Weights of a small GPT-style language model, trained from scratch on English Wikipedia.
Size: MLP 768 SwiGLU, vocabulary 11576.
Architecture: rotary positions, untied embeddings.
Training: a variant of Muon for these matrices, 432M tokens.
Each number is 500 + 40 x the weight over its row's rms, rounded and kept within 0 to 999. Layers, rows and columns count from 0. Numbers have three digits each. The size before them is the row's rms in percent of the matrix's.

# down: layer 2 MLP down (transposed), 768x512, rms 0.0879, rows 449-515, columns 384-447
# gate: layer 2 MLP gate, 768x512, rms 0.114, rows 450-516, columns 384-447
# up: layer 2 MLP up, 768x512, rms 0.117, rows 450-515, columns 384-447
down449 099:550590552490478570574540484452538492550529511523444551505473478559463521529559454469526520467562500457532479472516509524572500493498434457505502430482514487512485510458502466432507466483543438
gate450 095:525487513529425534517528482483436468480506548499476461513535553511497471526497495456518542476554492450442414459485501516495501452451525482514518479482443512542511520504481556505486573522503417
up450 091:588535490495434432464494527496504447474500523519532574454490464499454512445437500495474450529505435525489553488582507486535515461456522480491519521528499525514493520548517559503532482424482571
down450 098:517484519525469453378441485510520471526453409499520494451512476524492499469542529534572450516440490508491444483468457544516548538519473493509519523462408539409505518521534520496485477554495546
gate451 102:541502458474460495524571506570520499453519514480573504472565474511473503467494525591480477475514562492459475494527510479482519525518551465531514477440531535520489486516519557500557508490503440
up451 090:565480499458535514536468500498549519544482496470523522466542485464416443405448457462438515481574411504467529537477547516588533475559519494506483524463508511556474522475519491525509524536479540
down451 097:561507423472537434485448522449522421561448607469492474424497522449489491485503480431492435400513518543465540505462593513539467541524554532509574552370440523564508473493507430458511511497533510
gate452 098:552508533580494494468535483586527560485477512486529508523580566538499439496474492502517467531491500468411499566500587571536522483509462531511480486454554444522504481568564440466504489549490486
up452 099:510519531433406473521498477527528449427481574555544506454476499405499496493496486479497490522545491520529512447517522461480504555542461486516497503555558434501508520576525479495518502520571423
down452 103:433455453504500465556499497539509466466502444477523522586511552458505459475539528408467534473492514505492504460444447488441467551489561546453500417495480507508459485470507496561504526480539480
gate453 096:474438555503566444508426494472549517459522494482564549503523481538555533514470406548512488448463567511481520540520435526548502502505429495530458537549439551430482476528478513457541491592493460
up453 099:511520512516509598465498449520533485501502488534502468448516508466488513534440472439457486451418458470502418498448470516421522492517479475488470539497495463502517445588485528518482506475532453
down453 101:471487531471528576567488536470456513484533459534540519566507540556447456519470535484510423497471509522568462494534517552558429516465506533513479471463494492461503507455474504504473436493503464
gate454 102:510490516529506527473513509436463494514462522543457449495525522504455519439516510451500526459491459470520432469502531462554565518485501500439559446436492518574486486448565481517505515484508532
up454 107:539491502601505428505535498509497482529531476466543430457464558489546535411516500508461519474550482520531517507478436488460489525520493539449512492589430414546461529505509491458527503562551520
down454 105:426482470499500529479503537438468550491460504513501513571491550509454433439541521485510465450454525523545494461526523439489460526485561494486511528492491428492566433568495565424514557468541508
gate455 110:605479473518506486491503548526480492519489556582536539428488460505472502561515538484523530444513410485510449531455526468528559467509521535418511476505509420468495546534471473410421522491397498
up455 111:573500501495554521449569470469476535467486438506549516435557495508512532482496532495532550500550512510416482524501531439484452536527500449477551456584526446422490494456516550430528556522489558
down455 108:507531463540532471545527433525477504458535425531491569494495487540503512538548447577525443600539496418487456504479475537456484438490513540549412521468457488458499453441533500505469457475548580
gate456 094:444451487421521553498477549478496578506524560483548520452507500501515506497547423483497487510498531520503444473494501449562462500515509537505508464500534530462472506546546513571475611587515535
up456 104:457539510487443451517457464491468577480502529485492509507487479491546492511441465516390554503453499570507494480563516513603490530534463500457513485513444475573488519563522477514587466590457581
down456 104:521577573482486509510484465524436532511542521457568535502428488521540512535525366456461478497513456505576575460526494498520527500453519445512454527512429555508376485517482428532476439525489558
gate457 097:503483501489457459541465521508507547537456495537504499529516529545460497510533457414565473524540517559431511578505510531544514471455517571517428486528436522484511554468516512539469453526489524
up457 099:519510492460477526509552523544470524492518524520610483515428437495497424508532437382543480489493549523566465478432487515532476485502505521491506461484499507441524525501502540459567465473491489
down457 093:509483537469444495483540526529447547520494477505469468517540475511506426497525510511414464500584439502522467525509498462543518513502484493503520511483476429464516532563493499535439513508456464
gate458 096:433546467460454449425490456527479473464463512523380497586497439511521463526522473485558606478499495500521489532513545530505537515548475466483497496510444445509413487506571502487568445518498471
up458 089:487515474469524463503424491500558534469554481513497503515446498557510482567456499516468539373450500468529559535528487471496450519465515511482481514499512478501606490456441541506562516448482477
down458 098:495542512453516491421496542535429515555467479507390517507455527502547466497543507476502539547506541449499478575587494533493560446542489531418504481454444493555524479420570529500541500496536463
gate459 102:523563527430478481496500506516524465416489438524514551414510489489457558554488546517480487522512462479453459498538480502532484513512513505487581562435545424471438588441482520518524530451405506
up459 100:516490494547489480496493493489488459452498475480545446496455404573454522526493537507472481490535569529468531444490497488514507464479396544556506560504551483474439481539493495519463490510550544
down459 100:475541608452510479527480428459500528563541510494517468575544514525475448444521475558479481473515524504462502568478569503543535517475495548476544477399470546493531506525594474528522535498514493
gate460 095:502451453510477534514466474475558480458501469532480490478520460423512476538470558448506532485495475509487582523502557513541557480522448470508474471497450563425503550422505573528475550530460481
up460 093:527497481482493515405529510556487503450500515492518471481515491504481472530450421467529488463467453501494508541483495514546556484504465523497482442543528507520483559549453510523481498536497489
down460 095:538502454498522510509467478523479514428448486513492523474550509600579501544521553538522504493524492491493473503480479582526519508460532567454520498539480467569598482530463449488488477461508456
gate461 103:446595533511450517517496542497506497484487567455510461576511545510519412507559568442555553434480502473574518419461496444577518489577435481501404538496517513546449487490437483510537581554481410
up461 097:475469495533487546574586479508457488463524475459509563463484531503460547487530513532440444511521481478471480504476464495432514498529504607467493513539497507482495414589537533465461447482497511
down461 096:513402455533550505464526563468537520463532453537494512486536476516552450476476451530518466543500493642491477467518490464510487522436512516543507464470550486518483520486479522579471509519449528
gate462 102:456429510502523444546456579527487466469497513483557528546447518451482527504587390425524455598537454399440499506620547451557534467512543491520626465519489446520510470378553441502521470505506494
up462 106:495509597536456520422530559460593438484486496512561568528559506522473552407511451443564512504497538527468468507555456464487563508554465481514506588482420464446447540477503569546481479542485525
down462 104:497392530499481517467472498467486498479420446526486554491561445485515482489465498536490501485507474563430452514488423424477519507489492463538468509577525543481380464494568503488467408493461481
gate463 100:427513548443488516476496518557455549526515453463494487532454478522416548468549452519517496495436502487500568607532490529428502543538520466567550502494516490425498469390532433476480518520570569
up463 101:538543575461544460504474530516534530516509422463490486481492521490545513552496488518520444490526467443471562603521475514502538427522556459493508486440484447566454518490504479573497427519565454
down463 103:442474509504453414446522528427448499474502412467470472512546463548483487533553485473450484543505566475508408576487463463454522432469507478544531429570431531555487492489545454547539523516518441
gate464 109:432522503498480516451563456541460510489470551493529495464517507497527521443440555517497531440439536494531504477541481458534494461426491476498537473450553503496453477457417436478450532509482514
up464 105:492555537471514493539524556495406523535416513486499560462531479393532567496504512563485476502492498484497514556492503528608511470468493417486547521531499546474563517552450427528575475547489538
down464 106:423463482560531453583484474442387525433529388512481469434437574528527505530502506526583473513541515488458508466486493500568464422494548536493512517572582517508449461452481543356459404483498480
gate465 105:400523517460524476462467563497532503530485567484537453553493538538516496520429502503528500420534517431464469499516466489508536448550418506519497496540454527569516454549496414493477436523531430
up465 096:496562528507402497510470581485519473538531524535448505553553524521527540561498444429466408452479568452427490485528506469515491437502459478508528521482514462497491531577574552571428494551471436
down465 098:500538489523508529522524467481468457520567502508446526593444504436471481511551526507541485482455469447530553487494515517464495518566492522508437440474514478424470517462546517561559490497497482
gate466 101:501533550477514459507533604519538479519530583498444514516496416497469492483489507498514449473483433486563501475546476443497523523464475460474500547472483420519561498462467478471459540446459492
up466 093:489477481591372500526503477493511512475568498570493514504417591479587445494535475485419524488475571523465471479507511448534567422534480507484495553490501509515479520561554515540504510473531471
down466 102:531536519533541483526507487536490427532513505584462502482491505585514531503491524515442472505494516486519493507435523467486474494498528552548530597561488445534518515488504512536464541510496525
gate467 099:523474485489527498563501414482501469435457540474484478443515493431465460478432451499483530459525437513423475393535505562519509503496498543491472500427447521492459518555491491475485504516535499
up467 103:543468463486451442517474433569505451517544518396444506514501528564480496548499514502492550570456471499511565449570520498542445409495534510502486532506502519497522501464450478512452548456473494
down467 108:399443548495542509548542540467482590429448522499415525523499457514482475533540545447490522499456439563445492511479488376542496505468441488541533522447565502542538432547487535598524508511507544
gate468 099:486479452492477469533432448511521544503492532495576483455448477490483548453490502498573553515500464457483502485486461550495549470529485446494465571493513515526550506428591472571524525476555499
up468 102:537555491451461462525495494473473526522515509517507578505448510514546590510458516484428542575479539511464503496420481537506531499447493484505506497510475462489557456546572455489445522507509504
down468 098:490451559594487440491512541475474540519516494471467563498484534463481545533423481479538489409458470504563504465466486529501559506538549530492486493461541482513467453525455496526581509504466540
gate469 102:473465485476524500495472538492494504551471553501491556464456547509472499463516473484469514529537486505411548497551477499475568583453476465456454448430479499485509491456479463490542548444495507
up469 105:522464497452487465525544543549472444482417474492485472511530512548574528520546471556473544441503488546434513490578459470535536481492528516530519471542484523528503489536535477465593513555542547
down469 103:422404485428507577520486555498516526543494480465460494465460520480523465468509529503510524467545509448518515536538559491602394429463562524600521422510506519481521531501551531490441440562460485
gate470 101:545478490505456513490508458476441533503473444481521476519525504483480425541418560498485483459483516507469556519540555514506532546453453503447545502487513489523512467492508564533544501441524457
up470 094:562448496467580485478501541496538493518534509464455502489493537491490448493506464452467520499500539491486489463485483545477513486595471490437516518478545464512549521498534489474486587476508462
down470 095:519549513492552506430549456495501457482521476455492431433527532522549558536546447535524492510521578386456508502557465543460491531541515451495475541490518518491426488430466511524495527453467533
gate471 097:567465513570478532513548529517508525492487550451452510478491568539524504482475505509419556492545502527534472553496538520586523551480502524529547416426513573504427517459494523448587533455479458
up471 093:502489474494556508487559550507508521522464517531567508490499485432541456495478463498456443505552539463476469444472471491387493477427575440440540549551531466518510494510472548538479546373533427
down471 096:477564537498489478534473566525483432425444527510532492454445422457477551521450463486465444521464509557478441474502459486413459499448451456496406487497515449474446485581504465493408497479523563
gate472 099:511578481545493479503451501519441513524456490437544542500494500497503530513514452520446481508577463507523490453551495516504493527512490448440526522503543484490426485452506478471527474569481548
up472 105:530549517506486527486482461486541455485535528598465443527421555510507484521479480479466486557487554431567496529424474518499547532449498563435521450538555495455487513467561556493495466441483536
down472 100:531496510524478527493523444520503477489399439472512498476459446566520518500487489511558464462549543524495497539541471489525491496484517522503536435547518524487519490505457516512484556506451445
gate473 097:451526486543489510495432537528488531559504472544517501546458490510518444481522501548481473494436474469540462485525533473510564450529553567502495449513475456530530440479459532447491575521473486
up473 098:606473458488427556548528476532521555474520529501490568475512525529495481510463536480475503513455475466465517454450461511478541445505489525433502525480505482551514556468552509484474475465450485
down473 095:563517586441479510546501481550559522553449496475426473564523488526516551436495491503462498413504405502450548546524499513531479533492454485471441349520493474534527461478568503514500491508547492
gate474 098:513495513516503507481453528440490524433534502518516487479517469521499456488541551454449496450495465481506513605549452525514540457432428501473493505486441500473528523415478438394466506495477542
up474 099:528433450481570478505473559545437476577496500536474499480540469479432517597461495504545482487448475523472503497500490543519522471498428472532557470425514418466529476530508481500440424492539476
down474 102:495491448511526493490430492478536450483512498458545477547538491483537513481482500507428483511508502590469474407530515510406516546510450535494515496491536556459544510543451476497522492471358568
gate475 098:509550518553435523458463526470500508427540539478477597457470569530566525539540515496457448508516535516516567535450537511458495464461454485517545523552522495491553523588501499465455490406495555
up475 092:509458541527602458470539597506471542508509523514490553509526501486511448438528476439512442467430510482465522459529478508500511524471428445565471458527479517542562492482465554512466484552588553
down475 095:451414443475469516518598505477599463508493549507490477455476530492515535480515549466573483500454502535466456500506477500579475502485480423499521443470452522488471584431447459474531500531491473
gate476 102:448470471457488498586598535513540438492477513531444519495532480455524554478483475490554452532471460496556489511567552546494488487491449485481517506551545471488604483499527559518575490587580509
up476 099:444459507490467505552572462473577532467531541478515446455543509506563552397558534414512452582484459528558519531556483481491404498491485550541519520535511555545462492519501460513477427555529468
down476 099:519457447497476548480550479469529518467472478480415509500551495460517483493460508525502454527517478456471537510451533552444451440542511533588466552594555440497531500505538491525597494542526483
gate477 101:417450548514493443479501486534556607512460483496474471547496466475471545474477480575538508510521511487474450496491449478557451516542508548465464524477577482449495428529548519533466482490464492
up477 096:517474520421459500517503505567423516484509457457481494525468529456523555461481466517455549515558521520583527550595483509492541477476481454506486494457536513554495474508488486444453567467527431
down477 101:480519595528487548467497496507501478487543488499497476532492552565436509488494509532479521473513520563553474454502511503544466554489601542476452474466476494485476524531481473551483506554484482
gate478 100:530463539623522493517497466522475520385497515421515519400489559490560478480502475427452487515537561480474453459509538431566511554525458484464510556517456545452435515478494505480545531557482435
up478 101:438462511484492381519516492496441478525536521462504520535486493462489519485543499449474500520429544497483552508475527460476478448549504485479425486489524493421534490537494489509496543499467439
down478 102:471424443487435522508530469459506399520463532513507495469486573516532510544399526440498496468487499500473528536533582496511485463528477480453497569438536455497482491424421517414568445502472427
gate479 101:511421503432554480476557517509499504491540486530541512533495524437591420537556475412449562488525436548448420499460545499578457449435527529478429533475507457454514509492553564476532569485520512
up479 099:549490514461504529583497501483522468487456360467524538540513431447536519428500512531499392497498486520508529495518543533503503492488548497503569499550547493493551522513503499445427485531508487
down479 099:503471527498542483448526520507520549508479532470494490507516458468516487537590449496526501544464400557444416503511497455545511463459560474470522488507545524493513542469585499479462485528561574
gate480 103:487522546511476446491475472489468540454443514586506547541503462520506480509495459530440492532469529477419609449497491447472480454525508523540503556448459505550559501556506503484469472516530442
up480 100:493439569455515483496548543553529495487531533434565522510503434529505527542486426516486507493474434513530479519482510601525503475475491510550422504519566528486513499419560524394587504473525563
down480 101:497476496559445565525506520457435444467473483452454464453409555464516541623508480438561526476540471502504555507471516490496455499522543420536574507510419491520456499507512518555458482587496499
gate481 096:431531557406477417462406488457520506519565514481503497450511464494473537491546496492557531481526450481527541515539497500547513564527482506466465549524509444419486542440515528491565512464508588
up481 099:487563634491498461429509520565485480496520474526567498505521470503475484517508452502478521492496493462492493465432475585509427470437529524509431524533542501494463489536489525548578512506416547
down481 097:474593514538509574491464508502550483482551498504564492549559438490481522527518472530529566473435372515526541464474476491508519521549562436476490442423425489502513428510536547540475546468523435
gate482 104:453529495468514541505555489538476500467438573494504469550539524505547526457522511523483515462515492448444530533441514504471497489500533489485458481504618525516519528490481502518460523486556435
up482 101:554462464509460530548501485518502498472467537471528565464502469496475553541525517476498453513474550485449575463454485469495613492459476515490479501508526506484446516528498539544477559532440544
down482 103:438478474512545515485531479523495492487518505462484457475525497468561584537458500529490482600486499475528503445567511531514547456516503452538521460490519484511490505545515547465501415540600473
gate483 100:464515496495465545551565487534514582508538515459542428505425561485540442490478500524559488497491434490456461479515404536495503499492477525484496453501547458482509463518482505557447521450510443
up483 097:546516464485513530525562478482504494487431537507495517544462436390544494482480529490491484519493490571493491456468458463543523492555452426520528507446482561479512447465479521531488495511460445
down483 098:468565450441444517486520527487460557472495509522490519517522487566426483516537463525500457421499521452506460479501471505487451482523518497517536420456489554461457452490563442442487560481508480
gate484 103:545474503466454545535422531507495509471383440519498384442535490489484573491527519401511534491441531468504460473516502510453566540499505430430515526478528533461527531523516468439542526487555553
up484 098:511468478527463455479462587521479450481455531557479521569541387499511526584508431557527459423490578535512476503521478503434485502541441548450554553552433472476554522429416501476532566467444568
down484 102:474506523500598475496515412497451472491533556491508513453475486545515517543444478539495446567449520393542400513483466424489507563457489490510533507521470471486455454444446510444500524503466498
gate485 091:480516548489490462521535465558484478487489453447461462494521512529399416498484566469553474443483539486454547496533510558456523469505550515492492460514477516524521507527504508458523507494458532
up485 091:415436492535493474505537467511491525482510504491513509602524510483436468516548538519479457440529551486482584520499587584482500500552413488497526506529472496512445538523544478501432474502473509
down485 095:494565483528521492498519529494502541504516524449494576542517494531485548524461504482548478447544543411412480528534486517566436482518479519591445477538476466435525513486478509519521505474511563
gate486 103:510505514545472552516487466512472499488514510469519433491453602518483481457586487561462493518514504527456480470457517519496502459544554538506469451523431503450451507465547495501547579556508489
up486 097:476534514478552460495516494483473532465475473526455473509496482462537526478456492478502495497552449493551572490472443527452407452532503491457490520473508514504521445463453504490443430534473534
down486 095:482448473442451454454514490515472554503459573442488472493445493399572510501528518485528495501568413408567495527485501488529475494490508466480520512528550472505523518523515551587500533531593563
gate487 096:534476431519482554455533420529474598521470586430527475442493500472475443523549497432484392407495574500534436513463503557434503470486501516524534529486443507503492511505609417538561503480520493
up487 106:513488499525513497509458459496528539479590467494575503511507531521566514540546469483382563443491493431496468515478522407506488532538521548516478461572473506520507501482493539489493582434545508
down487 104:493543530493568479506520545573515437529508486490579477561540517542519477505503516526533465473493466456500471463497443441557459487505489487493522505561486550476454545592481430507535496482425507
gate488 094:541558523552513478484481556514540525517481458421514493481514498494423527546511502464461554530481460534447496453472561472506487539492532497526518506558470416461481499445523476473499536545529483
up488 100:613424511428501513539537430459565502522500556533509466455546510489495495481479546473487573523513543549458487571526494428460532450503489440448483475463449478467463446522480520490461486497544477
down488 098:433482496495478539495545453526507469490472517551493462471518489434556548474472489502526471533467459498507529453510506576515536555524480500514475531467510503490479510577519507486468500479583486
gate489 101:485508514500511477477456491485462521461504568418492458498448495534524491514458520531490492486469522494507601529518564474523516474492459471540571490460536530497456556512495495423493480580537448
up489 103:640525477472486538613470489521476525454578446432490547464460491441606497567495489548454545531517507464468505501488443444566572525496538545450463465503511489496458498486488468606494515550497471
down489 102:568525523450527441458513563513449472541496454463450463541543550547509523479536557539481512568547527469519545473451474424546440437439536490509503466460525533472442515517495527486505469488466496
gate490 102:504464429478495543435538542526465546483534559458509471473553534515506512449551541444518460542431504475449508485493481465558556479508532528496542479445578570474541490524425434526524521465536509
up490 098:488506480503560497464393464413456477506527524428514455470537578517556460489583487525531484448501531530421481491487495540504521546490555475478529383493520489483523491452474453498522491493537526
down490 103:390570501517447462551478501478458524505460550424526465496508542490509457470422501450450480544455444518593517503525578460497537454522522523526522505498543475510484483500490467498456544453458550
gate491 097:524509495499461458509585483527489487541509464498481517450481498509484490522478517487465469513505507554506448512467454425532455446500562555545504526517520519457515502434517446456588479533420516
up491 090:475480522507476440522515500520547496562518520459549586527470488452449441518555456493558555505527518517528533512542544489548544521497508470514542574532516489481411551532497462575525478513495562
down491 094:496505497438511501448409576421482464469483490557496509549527570567548446409574549480556548536461475446424518472493493488470508510452439533458453569458535497463463569513495485532514487534542551
gate492 097:470483412486553480471513454478591497511534427503528524507459494476503547528470454499519500535506514464462466517517494395507586481503511475547545473573470473526459518535495440550463473541503482
up492 094:432559547431406479451523542468467518467480517510508582433512485547482507478535493485491537475481446492518545444511479553478455482605478480467545497423564559538525507457466505429454536524570525
down492 097:489508528433399487475535508518458530517506523524489544546467543429486510490470563522537498420512531535542528548488537532462468513433513536494585478532476534405441497439508477494434486380533480
gate493 096:491526484484430517421484484495465518515386460582520450402499479538572463463525475486493502446452452497421522529483494432600519532530535504539456457509552471487569485518589525524512421479507529
up493 099:446449466463566448534487508412475454488535530500531587532489535481475530477444490480510536472545485453511518460447505512499531535502459525497471503452487552490472520467424523570520554542470423
down493 100:552517567525482512548527476522450545508469543480514505458441531536531502474517442477567535506467458452564560438514570482504574529547517522453477504491561495530545515495598486504484551428463531
gate494 104:473481446548509456481471510492502521489547418459497489472401424470503601512523449407485432455410486511538480477446481493490521523531598440497464474434507526501513579504554528551491532526473517
up494 094:559508437508514433618505531491568493503583487536505493554550500484514536449610429420562484476505470485514507490517429497449490523535530459528515509467529517546468431541486487511503614467494469
down494 100:489484441487449536448503464555472527445506420415501501482444546461529500589522448493472507530479460499505501489495391534485486569532621524538480477446471589488469528506514513508532533619485564
gate495 101:396449518512481511519502534543531522589466513496512460524564519468512517568460405467494506454496552513448499469470551513448542497430492470533567506477557576545512405509531460509514477559546499
up495 098:512507514576496420506499527524509491488470586514539534520509503507530458569561528484542504494531494554519477412519520486487495460504495426608557513496462433455497490515504512512496560452396486
down495 094:554507495553454515495461436502520449507504484548499459481488472555525465516471556512475504546514551513527465456534505473496503513534499479474499438463514493499517552433524529471500527506486541
gate496 099:557487465480484478535479540520525507526479483487547512496501510564578535504555469558527487510500507514546577478520528543488483540537486445566507450548491473495488477522416526461479483462575487
up496 105:468469505490528541536517393524465488476518507520533532507534564467525471508460518468452481447527496475531465450465511567495531550463498578498528490515471464583569465497468490489522542501527582
down496 093:486458523467533497541501539432461576567532483465519514602497537507542506447472593535492512533540465524530490545514430520513477483478425525516504596502511515481520475473516510549546524504470466
gate497 103:543444462511480513474543551508434475533499507469482485449476523508491507419560534512521515588475437532515547464468574487485413501498496469467521532486550462400506542443449478486459459521500542
up497 107:470454524462505530470489528580473482549543444539504473501507541494459504566518559505476543574511524538540574532470470558476506515603496484481410532456465545502498431491537499513486459477466562
down497 102:496562485450415494500512500547482564523504479519549561517488450455481504565511446499559535593510502503538483505515455519432517473491473524484556526505516503481502516488481552454510508456450506
gate498 129:443584521530495488429402507424441489484515562573492510516498542486509557490506513511581501527537440486475504456507566452553543594523497477465447530479485472494508524471461472582479518537542434
up498 160:453569542518490498465437503504437508479493491615478493515510457479461514490512515538587552491467459466489497429514485471569527547522496464477514574459473473515476495492420487511518513491527514
down498 097:516506545502471518504489496517454561523493505539537489543527435458504459421548485529532557514504518516505532514524479426561592493483497476553462493465494495495448528507488531455469454515542555
gate499 110:468515432489408538534415580560559428542480545449495488587501513452457516475516478533564459502486496437487539506497472499521451502554523565531520529536438498548463529527504406526501516514510442
up499 097:483474507494511515504518439571469429491456459555435558441538494543513427498485443529538566524485446487538528431539541544460518482477508463480477498468459577480461461567538475468478490445531493
down499 109:499494485509475560454495526509502433443484493552467480485509576510520484501460565484502477448506515511497532482488488500430470468471510477508509515522489536542525490497513487540480535424484431
gate500 100:562399501546467488476560517558496468535476505490485457491480541442493510513448468485474527500397488497451453453527484524484561519424507420534471471606513463568460508492471484425430531553450474
up500 100:424535514495474492449498470466525477493550451429524525468495434505525462524475521553462573512519499525508552472511502456559539484529506536424525548462515518481484576441475474446565459452540402
down500 100:409513515513482518441546497512531469520483512517482483560506502521524563522476521512514503507422523522573454469481520521533534613433470558462488553569454544502480548442496470438528512500460499
gate501 099:487490500481540499527471425545539494498462479533506571459461545585479446543548439538469596578577477498505490485495499548478546491564592484530528491457572540383523542511470528471500496514514467
up501 106:495555445441454447467520479530429427471555537513577482473525453453534525439497502564480571449556474524502450577483496464570462478467503552517454494499481461527493474466576496433480483510417508
down501 102:484475547545532523497446541446514501516484402520492513463489476475512499483537558479564486475536491502660553512437419514484597550502486452476515474547542504449495523561532513503463462477501505
gate502 100:506389506465502436579511486535436496469497505492412519473455501490449461522474429452489587525514539503480422555550505527528494487540498484435452559542480528552476508500477524511486561460516384
up502 104:513559516505435547489529523596543565484524532536562506435520444528520498501518584511477570439535517465533549424518436495428524488529458490523529455430583439488493475464526464518544459558519561
down502 103:471490502622483504424548513467591484458499479489510436524530469453452506500539600507519548424469470461538553505531504486509484480478570476521454455478542512441443495468478454461529510535506546
gate503 101:553544579460477427534568583527493502486566484519571553523478396517504500534534439546517546478464547458496451499465486490541500476486488545526449502526544520516490499494548520515516531515496517
up503 104:487487468456499439466499403496532435555541493490556518540567476445513499497537561521490561483520606589527493483457487466533466514517515543530448573499477495521508481567461499479493474494522490
down503 101:577435501459535505480544474476463448502452520450484535486481521428533585512508450513478561479493543494385494485495471526425512509536570467466465474499505498540515423404437561532554595437507474
gate504 106:452456520439442506397513572483472617478485489525551588457546512451517500563468483506505491474546593458487427493536526507517511468481556475519527483515530544426490441498507417473572479520465453
up504 106:544523423556524508551500497514465486530494497496486481515485566487437479534549538479514519439475528502472548518487459493489541496486466536533491516507473480523488424482536469535473488466505480
down504 110:528488502544431463562510508510481517541499571515502509507495481522510499488432503493569496448532449457448497489488503461444569455506510608515543509494514536480510500514478486464487471516500494
gate505 103:472486501415493487518501476452505472465542522505498459532538477417474539516468481473509514536535567494518534510467484462456460417453513436526612501495446438489510515506462530492540528494515496
up505 099:560570565554564556518431513532488476487497532460475484518475453505549478567558514497438505571484437479458483515457466535536453543546475553494483482475509528574528490535515531440585480476535551
down505 104:477519458455509519593537535513481490539479512530448498486470533575480540497546487433498451523529530550483503527525378453436512513550529539475479542462468479487472461515445470495502463438430491
gate506 096:522482471465506468489580448567483434499522483536466406471514479490497498496506508474529467474492436532539504476548554546489473511476631508510507518478529466568532478487545503492398473552509481
up506 102:480558512491455466432476512578512531540437488406506518503552494565543521596438425476425480467494481545490547491495431561514533459543479540462485528585521483577538506461494490456453481437510565
down506 100:477572531515467571474514503450539497548546460525511464540516548515470529500496476502530547538516506447538448460491518515507534487570460545444551536455503474504522537448465548504646468487528516
gate507 096:511458475418493550540448475470573500466441448532585437479503525488531585475560411537439521530440502414529458504465491483465562510462515464565522514456522535469520518468494506589463474474550471
up507 099:502461532488465482471446439537494420521542532447471413498443602551430518512439506520488493529486439513487557486511463465471456482487570427491474540506501435450454557473549503459442493501521511
down507 096:526459422475510581518519543526491529480444460496541470483524493579518570440416492553500431473463557501432528497554497450480528521520514450460490520468529547498590490513500472483410524505524537
gate508 093:467464517499426525510446496478521510500505447452476490472472557483413510407510424601460541517482432480521395454549476477441482590533533501485547488439449445508536508585563523509567465496517481
up508 095:447537568483486466583504475474542556540543467470512559523508512487485471459486549591429448490485507502507526464443494541561463492503490520527533545462538461542491462539458476569434520488482429
down508 095:552454483588530585512497429504461500420448540517468468440465499461496506477532438511531461510492515494507502463569480557490522524475520516473485514549546440550506571470509580482495478482592469
gate509 102:492534429497473467498548549507489435488515561494476506470561456434554492508486505479449488567515403444507519453520545486463528551464451496452567532499606474494469467564515452495455548508519506
up509 102:464496440501496604539489430445512497523531513439517469439434417483517377479485543477513494518546511489566543501451465501466494482463450481480554464448487513453605482454488495491543509418531575
down509 101:519531460528547428536496469468468451602459478422448480547480463515470520507529589543524488493521481456436461516464489464588481438544530469514444499483472455459515502506497567477565506481460499
gate510 104:535400548460584460451564457516521460411482525483519523511432523422481424549544515561436472581489480561537524486517493489486458552528454447491480472536493489486541481543554460549489532521521526
up510 098:569473430498528499490552467527488454438497550520506508503521452464483541514437503496424543552459476441475529529512515513477545512466601516466587490535480550538505575486478479502537527465459462
down510 101:404444484483515571449571439544531510514502536531484498502535481509441462523495468519501462565548515575540535536509495479480421491516437452554489494507437495461601523533558542483542539498412374
gate511 092:500471516566485527517449527486540546509443488541388530518538500477508490469511476424491446523446572538551576513403460507513474513489400455494624503516567504475529535442509481478515512539575483
up511 097:437560516485532535477513478487494538510524448452512515541529459527462570507537529519457477499511535542568506442505534476463452569461490539489469441524525520534521553426563556419525485502476486
down511 100:433481484508502465558568458445469491450525448515444556501426505519522516452525473576491479405466526495467468378560533545469506429559561540554487474509520550449457502382465512518463471502540509
gate512 105:459414504533456497509554524475485497539506540513490548456519495443489527502497498526464505492483515508505496539475506447581545428499541461553508433488519517484565564571520490538493539513542511
up512 104:456537562498483504529512529517487473424437582476491501575479449559484535570540487521483538505490544477491530580492516490509572527508496496572532494487504422512550539444512541485572536499473523
down512 102:570486447484514567472486502546500543521494479465550430499518451476484488517501445531497538449464500536444464559468481559527474600515547513552466512569508496532443570472534523503522522550514503
gate513 098:471534475468475567517465489522479436511525561500504438513468416561490499504531474476436454458517541553539503536483520513502478528599476435547604484461489489450493470478509530445530553535474531
up513 103:435543402499486444429512563511468489397596545546457523502514501550470436496482473453464558540452478529505548408537507504434561511535420504538421516535412536457496553594484496419470496478455490
down513 099:495514475469505460430493456481495491497503456540474528529522510551482444436474470448458517450382523493500527468543426482469506456550520516557579484438466504505524480420470506497494555474470523
gate514 102:424587503546504536427462439500438452541505466498513467468514502499452545455487510500554489522524493449483420464521446435473426445505502532438469440438500541475496550558569474516514517405507430
up514 101:493434499545441462508528478496481477469445500508470470535481523490504484528502463536503521580546536589542503506544548488507511509584543552501583562494509531524480478496495506598538541543557538
down514 101:500534460484487485509436517521460440500468473492497490503464512577470462485548464556500510475470532466477481555494546563520567534463580466508427516503531484561505484422508501463473511561468497
gate515 111:439476488542454478513505659518534541490583503506544517513461518463501500553491526517528547484570449489480449497561469550465504514475435536532462465420534472521542512513510415547505532497514523
up515 093:453534492518445553501472449584484528522447524504518524426565521547478472413514425455498445483499517495496476461506586484490484502522481568486454489490493525549469532533566535543489495460419481
down515 103:502543639512530502459459493451483495515526532523499503569503520523550516557549420468537542509465493507433524504551540490559475470505486499455473430515468494470486474539486595531573491523476466
gate516 110:482520476572522485485469469465465500575489523527522492415506470521482555514547531543514419552482567505528515465488528482524484507529530482452487459489521525552477477467535469515485480502511533